Part of a small language model's weights.
Training: 562M tokens, 8574 steps.
Each number is 128 + 32 x the weight over its row's rms, rounded and kept within 0 to 255. Layers, rows and columns count from 0. Numbers have three digits each. The size before them is the row's rms in percent of the matrix's.

# layer 6 MLP up, 704x256, rms 0.0752, rows 493-703, columns 64-127
101:188114139059156118148096183077173125085164120055135120159137140157187156103159173112145100110122130090124087072152122154128131154149090119136130139104104200148153161180173143082117066180110196
096:137155140152098128153140131080150108160175158103148114093116126198202074140166111122097118127124075154149100181123166122132105133155184149098102118141055175073142048100125110114141108102179138
104:111182159135095154094165166110156104108125151143103152129154117138151136183142134116118147173130168115211087127118187154155105148140115136120127119142130132149084114069137166167118124129186135
098:110152079144136151161113143100131069149089117097140079120135147105135150125109140114063088107177130110141139122162148079101130128081116134141149109141116099117128053163158114127138174125116103
103:149133085062131109136108118130103117097161108165068132116139183130181169107070114130118134115089163138111121106180125146124137175089101115120129124174168176151109204108152106093123141165155034
101:079103138122107129118127165083143127150174106141160128106116138135208072097133166151154092081101174134162134086152143110097131082134146187089118108167180126083130139132067073134169116084118144
104:162109162124117118139167175132166121135095125191134179140135142168072192125100115125177116077135110114123100141128172141113125123178145124173112115098155112129095150181136154153121136096204169
107:173152154112128118116109175195159166106181123129155129189115158113136095112148142126127143143130140153131128133126140153127129164126164183157155141057105160171149112089206106108157142120086121
096:091154106146147168187128134111137175185103113150178122084220155123106155130166147166133169112126171178169141141071129125042113143115095111108172120138186126110137120161159141108080110087139090
104:130195148114099168165149150154104115127161115140139131132141105113088148152167167132145067149124092153127112112126123115118172164145106133100117106143189087082131150135070135146032112144197169
100:151131096148146139115124125125110084192129129131051167130131171169199123117128125046113163135119100164154119089109136139136164102115059156209103144161121107135217161122117161140137110145101135
100:116128121110167210137127141149114170211201079094110120195188112148090147162178118128184150193130134043134103171077078110152095157121126132118090091119123165181127133125104140096105105133135153
105:180123138163159101102160077128112124103113135100106133117107088123142160106113144148116130150166087161152182146143112178167083053117111106143149093132102089117132133147115120141101118095125102
091:164110131157096100123150154118143139127090132153095142159137121131132157160128151101105179113153158157057138151086126118107166123109163129144136163063142123078072172124151164131165148187131134
105:117120117145092129066136157154110113136185126110145142100136117147121096100144111097160169123147157114143144186113169099098150086121085149115133124132129175125112134088151141117131145105147167
096:148198124122101107155123095079088112135114141170126145169128128138139158055130124139141113112151133128155158166130153188056129043128198121098154102122151151163150126113084097146133124137106092
102:124122133204094094157132106127091078121089151156054106164193075099109108122058141078119067162109128185200163160117129141138099078135171167148117119144112164176169146136126047115134174108155044
104:121176101170055146144147115146158126124144173132075159095178148134139087120145094137129089130117109142138124142137072109185116096162110120127118084129075062107133079084121185171091120109098078
097:180143157137157088084053186153153130120153092123130126115159124123182159138141169100190091105128143111086179161060083125119237121139080119101130140119115121110054153112162147119152110148095185
101:158135146149157123083100060106135145106146127200167118104088157067103118126162053115138160127110187156143149179155141051113106085163135157173075128111154073107139079141198106107105168113091123
101:122170155109105113150103161107158138157085102112155101174125140188152093122174107161156173062098183136140146135117104052154173156190145175152125121131130181176093096075079165154174109168124147
101:075175213166070123115137082100119072145096150117132127143163183098159105144137156117138144152195171168101119162083100137085136139208166107132137121137127100106156178077135136122149123149128207
097:087154104135117131148155136113121096145089055153145073134124134091158105103120093122127119123118149084163136127140129105107115113160174130022162144137107161126085163129085153125104085131144118
101:137104089134147138119118117139143123138118094144114095116134128144098124108082152149173100151172147097111083103156128132142173119136135119129133108056108167145141110108128144132134082114108094
101:073106144154101174140133111075142125127161151118086096132122084167135114135123117176114152178137162193142084107178131169121091082185122131166174079143203072088110069056121134116135131099117139
094:079129124111080112116163126076084171124104124172159167097096120107169099150092115110146149071144131120137122157173091158183093114141124082180130155135093111117065073078150088129148150071197073
097:148152170170139179138183155137152078119141080092135095117048135073134147063141099118148126123133124143082156082141123133098121148084113116094157119126139153148168132110189129141173120169037159
094:107141134145135095116137104132122151100066097193124150111069070111148193132177142137081108160149173085104143117103092086080135151215094121179106110153133114148125075068138111131094085139147117
101:108108141155167088152147129157121202111106149179130143117077108134069087061080145144169149136066140138139218066136150132194111149149118151096112112100111116166196094107173141127101120122134117
110:146151150096125133116151125104061121152145146127178162194141158121043065113074101171174085111125160081133124122175146112123108098130050114143141169114097097163092184088097105135144145119095129
100:110186122107185072162110147194165124099098150113106127203129126083094115103138071189141076078122081141140152121143043130134129136156082129173091106112162084141149149179173144086079126127143158
106:106121141120145016115091140152105097137043190120149073144126059104135152167106153148132092110087100163161148091113158109133108110097143113164141153180149129128149124191139110158129116145093140
097:127129161169161089186157121094120127140149128123135103128107055104135138111114135113110119120107185102153151132184097150202071127134054193146087151072156088180123133161180104197161107051119107
098:147120129147136159154158098087096086134084153132109124115124143118112133143147162101116147142127114154120091134091127088116111076190116139161129143156126130176107115117156099097134109073130112
103:108154120140134082143175151074157137126111109085189087137123193178095075096158163120145135088129082132201159122121101169139097176114142171114148110117083144112077143124108180064175112145237109
099:145116168122137117166099082089166151128146116108145137145147126122103123150115058135131110090117084106155168110203140101143108134185155104159148138092138118134130148137163111126206175184080106
100:139127180136150154089103187117103169108147130112149145113176099138090177142147137135110145097114139155121141162148131127081164139100156183052066096093153124175097111160102075125102149122138150
099:134075199097165088096136196173135147123179180147157121121133131130096119137163129136121139183109130155152165140110168143126179118074147153160085091114144133090105163151134129072080175149172129
101:059199168129135069136151090144140115040113149127096141125102177155101109182129106102112134097166154154144115230117116118114134155142118112124140143116156130145117143136205167165130162110159170
103:128141189079170088108097152110147175143163111083074124109170133115120124065158129089135110168149168128117097128136129124199062158091105127111116135178155152117167042113116116138112131136135143
098:112094100195147109161072137116124114169109149190112149117114082161123116136124088145114123063103227093076118188066149127063110101138139080174120176158131185110087068149078115137077105153130135
099:119162146113157081054130155136133111143107099084083075135068105091145088154168085203084114106112085090122178152121136153108145120066155131153183116120169110125137124192172099101159152136137103
105:132132173122090125087148126102115142085115085119101124123181131156142144165136122089101109140142113122116173129065139137152122113142099087139173104090116138127085176150164120149078124173143048
099:062166084144189089154163131145082183132121128144110110218157115125138128202131137143156155126200139145130106134119127059133171127076126123131099096138105130118134155143115127116134134103175106
105:114173103159125096148096123156082078144112175126132060132198064080078142167134188090118107123079126127136141209088087075158166094190079110195113172115079159128183086131134088122187118124176158
102:132089072069185103062103132140127108122126147098184078138119122065106152134144143139071108141223149110118090143056132081099096090095144191163131119115114198117132132131160118175147096121136146
098:084053165105120092099197104147116111159124139126136145116149127179117174099112085121128102114109108147167176059183119147179167097090222187120136130133120077100112116129164157135218163119110171
093:171121160141105151096131108071129134144180131095128165092108144134151139081147108108077107137146111179178099134175148104111109244133114120128116124046156114149116121132180133106091119160124117
097:164164182119145091105078115119125070133144119111082176126102139135138135147180109129099106087152168118189094160196147132144060180080092117156120094153136139123075137120101092135130093130085128
100:106128095115141113091095141119074158136147108106198103137103075119117166117084138124121098205149148164089172138114193181138137136068086112099126132090150143097085217048148089151139190146167100
095:121108131121146128127148159149105085068118153144164147104121108102147124113122126154101104168104160160123212119136118074079130163076116196121100134168121059218174109099119153138089165134145086
094:127144103103108073111107150141178129105073130166103139145151132126085113118190110113043158134128141150135065109175104123186158142137115134154194146103123151080091089140162136164171149068070120
102:130106121121149129121179109135140149082157171208090157150148133113102111153115112197143090171097145181133099104125114106137071113102147072115160127136190127135103059151125115130133174088201172
097:066092149091097120122097118116141074194142157123143141092102129165040079119095105155109127170129126025158149125085112113099108182104095145107132149124108091175144143077204066162154103113115126
101:115130164136110122044140159116137078163121069108084109147155164108139227121119186082107115181154119164131121163132151146127106167163099155134135117139102155120159168114183117136148141132081078
099:097140123098122135157127085150168151215116123141169121124113082050048125136111127096136127086126114118112106126188125110160128099140144096076091170136126151121130124140072144106143071162196053
098:126128145098134114161128101116062134159116142094088109222168132153206188086151143111125116114132099208171189113222157181100120189094093139119081142144134088087165106084152070122210121125091115
098:091103183085139133119141094182148106155157127148170116155162165150116148177100077134144119133101160117097107091161159170161204160113137103131130116163179110197126097094102090149126121105120095
101:084134174133099137127065096176092129102136125149160131097096136157182120081187109129153115103132079109115065106153134139149134143121145144118149116137176088193118104157075100097154109117126185
096:149119132092129202108068187145128115165127083130157092119100110103120104130156146095131109143132164158193161137150146162097053074116089100139097093075105158148109094174085131145159091124103089
102:148099115134157088157155146166122110133129128146174122091112149139080131169067117127131125106128117139142169062147115090105133123165063107158158154098100103129116145126089113149127139155115096
104:138177084200181137151076102113110129111078110153130119153107132062131062193113071081123139121104154120105155164088108116073137116128130126171140135158086136127122111153103144121180147147144088
102:093087136227159132135179144209083166131141101122145122114182091127115083117091150082173120112092147106133140142152108116119108099114106094114143082125134148138119140147180117114143172097101125
098:196122205123088116091130114096156116150139146096085099106061102115214150135107147101167097198122121143107146121132093150086145093147171099098077097158121158128146149136150138132096193142188145
100:152160099125204103158150077146079136108051173123097164172091119094153100168095118148118128140063125130162133108148124178114100108131120104149106125153098166141067143153121059139122101155102128
101:116107144075128163124094129102115094139139132057189146141151148112159186147127072070142152091135129077150117164146148178079106183098165142154152126144167133092061116111132121145098091194083155
098:128102092063145131123115136085105177094128171139114135183115153151136155173139127103119102127152082149167123087101154147143120137122111109149145120165112131086105110115127114159102148128061079
098:147120167086116078131098162138158132157088152110170148226091109148175152153174156174129169121144094116080134138143080169110141127145173151136096135184126173089110103132118125148126155138126115
097:107109138104099078081160150135134085112125106167142129147094131110121113159054196052102110131162227124135103128157123073151157107108150088100217133111163108166068134123152170169090080078090124
094:199137130170086112134121104082050151135088164136120087130109125125118128111181104125111172118110161125130116120080131089148188127107069124153090206177141146139112130165112092089125095144144144
100:091078156169111166112151185101096070128133115128143144128143129145078138114076114105153181131183170121146141162112144110079140135131134105124127085152127111067130199127105196118117176102100142
106:101173078135162088169137133105079171118161138086175167176106086143115092207191109097117134143160114106147097131139084111154111155136133040140131194150088154126135163152163110115100129158141102
100:103131125210117143132138120124176118144133134145055148099118111063140131057112137088096125137138100135123123138156117129089179143115152132128114124083087110105125114121041105153128159131129081
104:108109072188109133065193119097063065113099154090106142169157137133096109143119111165122166174141119090142128137172207135132160143145194101117071125092094074142110158079109193145172125108128163
103:105147162138105164142136143172125044080083099127202087060084161127150126108154119153164091108145104147185095109126103144172147150070095115212120132160101102126126130114131113180067118124138174
097:053162058133160074231252105184087119158093124169165102134102106121145117120085111128095086078186165114137087163187143115155114131080145107092095120192146120079130104050110069171130169099134131
096:166073085097158137160058120136135168075104096108128174101089125129091100103145108104130165152131132173122109062157078168110139117157163094109080147124154117184131072161128178163112109165142133
099:130136152122118129092119124115144128159095158102125112141109158111147093129190150158097140129129129129051108109149154106112091111179148138165185122114135152128093155067078133141105139144176130
103:136129123086048065141166121119131125069081101173110160140104138064091172137180108171113125136086123157107138149070139133060160162142142133189100148181121153122122135133133138173106060114194152
101:093099174086082094145127199111133126045102144104155149133154124165144101131144156051120105160170128122097141114161150167110126136097145105098057119179094123122145126188129170096109158051152104
101:097165153121077133132107103089112066116163109162152140104145097139192102064182140150139127105127094151154112105051186103135144083099138156137075136075129146143169115131171143094086166096089173
102:199137143127152095169125149100159065160125135137118099112165137108113096160103089077085103087173162115130056150135156107097140109131105121090107117140126136131142136131174143168134120140091116
104:098157168148095095133126175146143130108157119116097156165145129132135139207105169128144126090142168149199090161099185131088128139158135089116114072128092052142125169154076190137117065153112105
104:175104142138162082112050156197122098126139181088151171130099119146096144157142182115140144132082123098089130139123180169173097127186150139166083130091111186121198135185112125126177133178064148
102:140092108056089097147168115129097120096188133136132156111155179088152151087141086148122153119130166143123092108154129136108143141109088098105200120174119063139083101119141079095086151158165139
099:099103206145172100147118166103179107073126120117136099119142079130183083108078071055131120155110151087113124113146114186102093162131066134144122114107196085193137170120164133123113139127127129
103:096147111090143199170075162122097150092117102129084141178182102218120128195159094081164083091115159103114119139141158023161092111176160074069154123148113167208095165153117150116118111093117134
096:044102156149154180131178114143151187116161130182155088101066157146101081108121161064123157149130108146106174123133137142181169127134136143150134094163116124113156116109079148122130103120129155
108:178116095173138153207182135093109188148169145122154109155098172144131094108056134108151134158165119174137051135197141163103124133152087101041144112174210124137133112154170114164149134155133192
097:140070141144138096077127157146135080098128168078199151144098091097136090222114157147100097104120172117157181165127094121126088145045194151132109154166146103172109144118121146115163161128149089
101:129135130113111138090096183199125090163125100116162117140069130112113100118155174101080147109078184080178120127163166085137093180170055152122132148093115162135093187088104109126174150144099104
090:144113155145162126103103161199166168123075089160074132178118080127165132132156111155076148142127106095158137123075136084156124068072150145126142119152107159133173122129135125101147043127092155
095:150181117140137119187141168164113117135154076117162089151147044075107061148161071085127186077158120135154150135140126169055081120114103060116123112148150130164119146139104116141103102125131158
100:135180099015108117117142136118105171143095200129101141104117121109146106114165096145148147184100088140132116151080139130131149145059111078105174136139128068175186128114123042154097102083045125
098:085143164116110110139189109144152177140110135179131072146069100183078132135130131113101157161157110203130110103120058140132100160096141120123151170119115126127095116069054100103116138141219163
105:145082125139053143187129149078107155050179136129080132112083150150149183103124158149148153157092160135108124178101124076096119108156190108110090120123179181143104104094121094124112125162141136
099:164132105134107132103136150088144105143077100117050116154133142053180136146114086141105111100092149113109146183161167129101150109088128118130182177155113115149122132117122114144123187157120102
102:155063083073146104101118137071102167133185124158111103121127130068096108130149149120128125124117146117087099202142162061178153117126081145103123151115096096121138089141155148129101118176167159
096:097129089117159165130107105143063108081135060123156113125109119135100115102117148163075126127098156150159105125123080163111121123129148111107196163123111127104144107128163109146117158103109066
098:088133112110132162118174151163164159087120155139091094133115088120093174156133110084084141123097114163212138115152161108062108161087151133156123123075135153147146109120136137157152168124168045
103:049160136093088160059123157149118087149148102091145079069176144123140104116074145145106164080163136123116116133057160140159109129163142102142097127131148141141117086133121068122079107102103089
101:160161133092078129121102131152165099146112132133111156116096153205172181137157120102117171097170181116107080151126179104117175119169122128087149125164146087146069147126140143125103144139146153
106:104160072153125127135138069098107120081097131132128166137222078163114160112104105174118141112165136224111094114149133093069186137163112119163092132119112099181092161097186094088188123096157124
105:124101141125156131091157170161085138128132120122115183115088123092133153198134094140139171182162070097161097113137073160165100091128128073141094116148147104068131124101132087210103135128127143
102:131137101149158115119184118169125138094122142117153133124127139101121195140130109066143147134149090080121091060189103140106157167138152121121196146102143179130118121094121133150128153076153123
099:149140151121207191138099130065115128049111099126113143144123183186115119109114205190104112060115113124133114149155141115125078122088101198133166143139144161104064067121184150130133161132103135
109:116094118162068094068152158155087083121158109121083130123082092101050089121141182144111103148154124095122138118129179190167115124155146177069125121090158143103130123130156157175150112152156161
103:111125162066119160169185120155148134111143144133162132145114166125083058147134108096180155142129113106134158078119096197078110131199182106096148131155176145192115149115099133119066089120127144
098:090123141112099136101093120093084149144138123112125102140138169139108106171204104135127165120085155251113127110099121142124101145087093124078169126133159133130171112114143125096122162119076154
099:112208129172124148076086097125163153168124148120152143177135213124144074132106132126089122093158153100088151078116214111131110102133135125121139086126114159082133115136107102174105145091158108
107:128174144139147151129097133135128122104141092156073135142128129112153103114131134104164145119161185146149123151157088119169121116172134098115149092196079150069157122132127158144133083124100126
093:170116157060110136158152153130130100109181128112170155175199152160172122124133088083170166100172162096083146118136123134150138138119144152143104142108088156100151163209141102116148145134133158
101:115130116109068127160142135108140152133172116099114110099133132149135185156172111145139138117108138098137120139151135107071165127147188099096154163143098173065133178108136123110168108168116107
100:051152159155126118169118118165156129089129136078151098138175170152150137142095111099113085113145125134081079091150193078137092161159096169131160125108089125146066153143145145062187104138138127
099:152150138125140141172080084132052146157101029122128103140140132170149152081115087114127170104152182096159172115146138128110143097059142149106128131104110147150138137174127114086127167096112148
103:103139141141076128112154187124120125097119093122118159116127154111161162130108149116087142091113145139012120139082179079153136095116146139113113170100138155121159174104148160118182130112061175
099:121124142196126137177096114168146079156171186112122124159140141124105129088114105107175152171072120079176152116188088076133098127149096125150142152099127122099138151167127063113156137125147177
102:169113107147151133098155070161100133103120104160129135169094125149176067163139150064140123116132096118120173138179195110141122122147141126117064102150057150102117118138163136117156123077130085
101:128169103127105117154093167118135099131144154081085107156150131137116163074211107127171127155042134104153097095077110114098136121189093106175120145164120124124129178086103125102071099141129180
100:096145109164149129126158086129090129085145087219121138145169124153144139167121180082122167130187082147137145127142128134120155142144132109123179109100117169139085197109133065168147127141111157
101:095189135101103139136138141096103096115133133148164107061073160191177120097164180188155180126157140126099146168144149094134122132126117128091188149124122165170146094119142091138162110111129155
104:095107105126123122133133119091090072109056139131107192154118153100127083084146099123174108089108131118166105139115133142113132075129108157151087132074094127162163115152146101093107153107134120
095:097123076125150085136162116164165125085087094187160113173097119110088125122091095085149078153133101152156192119188120180160123208139076144150098171129105166120112137111200070179182132071175154
097:183146139119172119130158094145155132158152146120090130132104135190149146097150107152183099152184180113106131144111120067161117135123098150064101119134105103102076137075119149127118116117140116
100:107084199101137144149179140104166185122178093098124098078104121155064084155088110073116153088181160126159113120221127180173197139074121136185129143108082070116121180080100100180132143109152090
097:067050120137134141127136128153124130130148087163163086191067136148094118178160122090147128133126163164068156154143075132108179096108121138095090109121089140104112111152109146115053134165068127
098:119085162175148158075124142162057094212163097107076135153176099079124097108152128172142120135162088064164161221117114117084143084110071115191133179126140128126140081170144119094121125110092142
108:114114138138098161150126177095124104118103161125100138205167155109110163150158173146145134125150141138167126136116057146138125085171104139138111152163158111079065137156094164159103108120150121
101:160191121114139138119095039152157141135097094171117155148160062128089161075111153109093122173140145133177147163180072140151072161115135179088136159150129110164134129158194122196141143149125080
097:133181138123168128119125191169166158112130104053189152095101113153076168154109129117106137134187152119155142122184146167113113101124189152102140126128197154105124157056085165137197151112064121
101:077192081112141151112158180184113140172136141142142170051113158113140169193139097181187114144092155075173098065137117145151097103133156108074136146121136110157118140147114135129090143150066114
111:147095102128155158134156165122113181147084147221164136142110118128109103057129113125115086139152093086118116084136174133126117142136155127141115132144091142165132072170135099106155144112231200
103:107143110193116110066155125077190102146149124148136129086128086110133176159130156183138139061115137099124144212149118112186204090198150112131108122109052161099168049177166126169204128130115094
102:159198129148156101174104130165135143079113147158090065181128148092124107162157142086171127108078136093106155184204079094151114200095134119119118130161115173114148088048095108105130140136140176
100:128111106127088050175128094123099134127136089173142086139102105150114140130075114126150072123134199127148151103134121128120084166118131129142170119138136123173093197089179100167134084132135115
096:105101109163085163111117083150143132139123096108093114104178077115138149156098082148101145125070143072194231113190111166125111128124136229131107134144085113156117130132161113176085099133097101
098:130125181115124156122118089111095125109130191176161136134116136155107113076163107140110148129145114109085131140102102191140056162072115144134076111067110105154184138124136094158112149077132152
102:152147146075093119118123099172053173170134131109147109098126113148128133099103124134118149179141167121105088119095122114136142098131090184149091137095098071090113126123110124105121125151122140
104:052177123162124126118108035167213126086116140079110106153081142158143145126142101163133140210174113129144074133210107116106140127094110132075135111094161056118094080136121149116126141122061190
093:162151061116130154141110145074155161139096141097126104159115151091174142163130111106137126111133096143183209139071142110116145089131163124160094129137163129082146150169156161130175143111169184
100:160202053162150114152147108139136191167097068061089137128148100091155089153138131103107137099123153114138100092153167112135155137110109102153068089152089148142106102141081119132186115064136115
103:157077072097109166186066173127149128135114082149139136107137105108187109096160141107168187106175121191056134124087122133115129096116121162171160117119196129127150203141113124142081170154118141
093:139197129067194107192125141124136185146152117122137140169111156101054143143210157180137164079120126082120117119150172147069113117139152161131061120176176124124096107168113090109116110162149162
093:134076116138104183134053102079149055125196108086140110131123080079128119132153129095156123098067158070064148131104154150073163163153065129127173099130170136127146187148143157170115094143082125
101:111084091180191122083138132185145086098153126102137110126142123128092093186131154101101106105152139191168149154154098210082168094086105115111118113093104038124115149094099161076188147131168134
101:097110139096089123187120114126106124103078137125141112123103127125184106124141126147143088133125110126192143114150159148154150124127134189096112124143102132116122119101109101086098206130100136
100:106126132117139090119108166115152163138153152142128119181110152088156142117149039185108104093184078097152136124116103153133096124117126128116113114125209125121072167117136136117167132127138178
103:182121107088185144090087080139137146088160109122138129122119158106065132200197169150094136142148151078172124165126144131099106137083130144135117143135132154096136135162077175161087100107119130
102:130174123119095125108154135085180083092127079098129168169156161096104091156184137144119176083170134120063128109140150170133126205113159023132157163133174095095143140149135146159087140075151116
107:129171163067157132141120169075155045158156090149086135150119134146123136096127103134150119110113174099145142136119137169134088158083114094161083117185116157115111108132135110121086160130115110
102:102128131102127122094185078126148114112172102132201123131114135152151152096116096094105142103122101142120078118089169096099152125170154127111150145092098138142153123178172167093131097059070115
105:120216171178141154112098108131110139138152139142130140133121145154121139153132097130121151133105084132101119118095089140191178177136165100133103105122147099216154168078188143167114158103074102
105:103141130153168083125141148164112124116158139139117165148166109149161116140089098160168123103105076185181126095113100184140169012115131079141107118141149126149157130178185076086202169105085144
098:123143095199183130141186081106135130069161097102159212098133175086114090082073083123115159076120149142108084103122113116089193097163137095093148129133072089150175162117151134116158082154117116
107:124129135203129129146082116120121134088102135130141149222131155137073086133138106140099132169150113192136157069130051163111155118149116161151155107136062096155152165140151149126098096178128115
096:149078101166071168119151033126178136093136136109096168094180126089168105117079127115078161163118111116147140134161062136055150125113068081122175149200108212119123150173132133141122100122138092
106:123109119153110141153125094124150132185138169183149120130178106138106149182151149150119115137117099138106095087112103112130107146114124133162110147143109148057135135069122110129185146081185159
103:151102150170115116161122132112139112148161172124100200142173126075127146135118112114141132123149126106122144172117201078131145076145098095122099124091139134133149140114170145146144111143115143
100:113078153112152117126150104062112103128173156127148166158102102117145114106068110103109069120146147132143169084146172119145100097115135127127136135129165103085126105178160079123194144098179138
100:110179139158102092112152120149138181116107129102087116159075115135147093134082114130130092106122118140118153105162124152102113144158171157135146138112118148220119124144090138081154124154082111
099:171142108127052149102112161099093142118176134098133123117110150187167128160196126112137174093141128092065110154140131095156180147168172089099110109129116153133146158139107172144121124176186129
106:134197096109114134106122077099136082104063113175107120104103099112104132143113166142018150197156092123141096153164107129119126150118157162136113167123106179147097111145129120177109136177127096
098:118083128175060116148079121067168141141204131150115076180181090161179109127141116137090080127109196137190116112134136117096107129100164140116122134087102109173073175104163104140129152126106130
098:156100119165127124158101178139103122097167111112085099175182085185143124175097139162131121151133099112120119043190115124034129136146070165151143137139107168103149174176175117082142099152112125
098:162150120136135161105104163115143129111106125166133120153086138100102095065114104021121146161136153129171149064162091163104110124149149139091114157075075195107123056085128105109179171208106144
099:114155118115105098108134124142116142126156093119147142119078122128144131166133113142060142171114148155139134170150103087137123147135121089142182092128129085126198165175125134106168147099098142
094:099095115118166117108135121150149136135128101119104098136156130120124153113159139165127129082145165174092104129061145165111146139081160146165124154073135182140138120123095144116172146128072189
099:093098186176093124103153173132118128178140165115048133102058099127188171130145140150140130108117100140124123087117146162123193129144108113098153081072149105104112162126116133065123143088121090
101:161128139154126150131095109154186108102081077132163099103130162118148184125113096101079066107101109131168129179130115115093080159109179136107110104082135205143142150147114156162117105142108155
105:063104071136134180140126101130163145137135135124105115147169133163093124171163147167104119108149062115085117157134153092096166079122147131153091128122132167093119152131119147094123172154089229
103:141094113124162083124160126158128154087173118160111178146097152057131152152105109142182150142143118107123037171085066153132155173117086175111109112198172134133150131134142096173158074109122135
098:092136174153145119146113151098151104123155093110100144064146064153089113142113090164150053111126145062173120125121174195121101120119081086147107124085160090134161182141119161184137121096110198
099:104125127109129157122106126110134164079096057201147174124110105197160060088105122119114055135166137075125140160151155150170058147089152101142117160101174086152133103129077119147105188097187134
105:086198104125174160121061166138147086104109124070119129078113069125141080159107113170125094148118173141132126155134144125082098123094070156193107127091090103152139143155173137149121114104084097
094:189106085154142190170141155125099193149088117128119102147125083089114141151063122125162115153115175082122203168170077106164048084079113108115135129130066151128164121156089145202132068129142068
101:142208121130165152144134163092142045085140094101099137071119074137179057117138097139174193118115137115141151131113150100087078162138147110163113130115145144186086100100097155112099120158173155
104:121126123095144157137103165113121141132099178120139116119047136189125153089116123150168117123168110111081149150170135128123061095186100110124100177117107117093162208161109115123102091140092127
101:142117175171140155087136130099061107196143072143081122124194113066104088081113075134107081159147136128113109154132158141139103125110110182144118109105051118130121083173159133150102188120128077
092:094144150082110175060107083145090182153097115118202167173102139126133155064125168112068089051131105101118046153095200109218119119087123124127204131131091140155119173060130123119121161177115116
102:115139175115101097130166140121137112112135057172119106152148122156150134143098187102113053115111112138109193107126116090125128089175209105104098125106103105114179110169071220147141162160146084
103:121131138096182149087151136060156083100107118110109132090105082146097116061096132090138171112110168172139099096119161134098088199103132162112083143085091076172083066140180098135139168132108092
102:111156162118116108152088152089058180105076153152115129140117149145132078090112129180171170133067099120102123118197141094126126127142117072125162127114131142122115132127189130156112125111154137
091:099191115136146150138136155129147084214153108069126142159153094138086153177147119064092171051114216185117110138101150135106164149146120138095094095155097085161162151141088134159186155108067090
097:183106117081149143124163150098153162130131222131086127149098177129133163115146114066080136152112115153071152144155192185056153181179091184119152113151153175099078124080133107106149128134141154
107:133098166141144169076075161093131171170092158090158113156139131146124157118158122118093136151169152145078104121162131173100104149131184143136119096119068125086147213127070143129145111169175156
099:174144142121120111098152114157159115164115128118163144104105168133091149151090159122169078148147149143150141122092081168167167138098155111120123100104114145146126063150127083130147148129150157
099:129137057085122082152116166156150063107132140118128129191113160134084077122063175139134163136111097160166147137091108136142177120194115115118078129131104135157126122140163141111147129141071114
100:148134108086166208155090118087109101163167155140119148120164171077136159084096109139147063120085105173151147128152118155159143100095105157140086131113166062120173140166128168101142138138099118
107:132203113188100099182162116106133102115118134077120131152190111133139121134144097097180078122115098139131115110100163138139134126072100106147162107221135094115146154205102195149140168104157152
091:135052134081110180123122145115162119154195116187169175096065128166131118141151131169112104070067155140117116106131145086091217178106118125131138133157090145113089169153112151112134156116132135
098:123114146154099135195152118160096164140058185156108168124096091085145127098112090200090171100124144098168157098206141163128143096100153142038116131146074168126140095110096181134118081152189130
096:122110065101181133114133117125156136086063099095157157129176148178108103162122180138150110146139159157113113135161177109087095116130105162111154101105175072151120109159152080098113146114075133
103:116111160108168096084152149038136134123118147134125076126137123152157066167122110125156133144136128114110140133126102136119132107069130120142105125110149144158163140132145154161142154125129187
099:172134110081110093134118107136175167112103130128158148163089109141076180138078106121121130110120138082149154091154130126156150113121168136169167131140140060071129126136179107111139116068099116
100:121129070124143108165101103146147140134120140155127099164132094143118167136141118137138094138143154142134139179122100114080133165115040175141158142174157095124153114160068093122105210088107074
090:123150130142135183111104136136114144171157139103132098080160178074087145116140097094172153152091115160107152130168157167103156166092124158098120149123127161089111153126132112113171162136122122
099:106097112162174083102098123114137155128134114146076143142090119140153138115137128139085078098190184111182071065164123121077147154121159112123097086149189122166137149107141119156117134124149129
105:158108112125135151124090125095116133092111106119093114137177157122115117159109190139105118133163112125126118115129150163180160159126181170134119090088182169105113091098103158070105117146189124
100:126069115123135113095089156161094113108102166071119140154125118084143108144124144108131182113118147114150162082094147085110121104108096126198115099115139146143102131091142177092130132144110171
100:097091136070120105164207103100142072156134102078159149127109096171161102101173109155110095108155124155132063121104208164122122160119165196127133174105144120174096131178102124126059085102143158
103:177136161105128150132144143142069111121123065174120123132170130132165118109144124145081123173145168147139097148089103155131088122134099130165202091107121161174134124085182110102173138095137111
091:160140057114136154103107182116178111202170143130102157117110172108138117064171115135115145151196129106115149111142126085120172099072117141071120121136136132100073074137135175108131154144096111
100:158133156084175164084105135136126094125150117135148199139172152124137094135110104084148172148121138080123102136126157068100167110091160133110118124123218095061158133136088172136135101069177166
103:124105113092092128119146118120135129140102161138172178154196115125191123095126166100171091117104159145079166124095119099113114149135158145143104127139054177096159177107113164123139119091098086
100:203162083142136126177160115163100089044105123132124115120165174149146086138126108083078104129151074085117149178100085101159093127149102087089213115095147137132138081112140164109152147096100113
099:082081080157124134158137135115083140133137095153183115116110107107124105137081186084127099158117140135188126156096152135099097129120116116159149150157099139064091118099066052174132153162109052
103:105154121120167127159146164136141122116072148147073170156150141135130100090116121096095132133157103193105122122132070169123154101062085129130138111107178131113130058106150060196112112113026140
093:184124164103231148142080080171219115102163101077104150174161166122162140117220131110126071124111137071103117137123115162112173151127040120099105125173124125087194153159108158129134128106121133
093:123195104124165061122123200087149095151152139102128124100087098112061128104170137112156152150216088152127110090160126128112133177095119124134114127074143143111140132121154135145121169192123158
098:076118131121107115179155139132126122165126062095141120171108128131192092160141085182095122105094194132149187103108132118137128118184151139149100119145121138122173135164135136136148106105107150
105:135180145149074107093106105110136124167080146108099181189126100156139072108143163094121081114148145141090017140119193200121144096163075177126162097141103172189144109145133137129102062094098124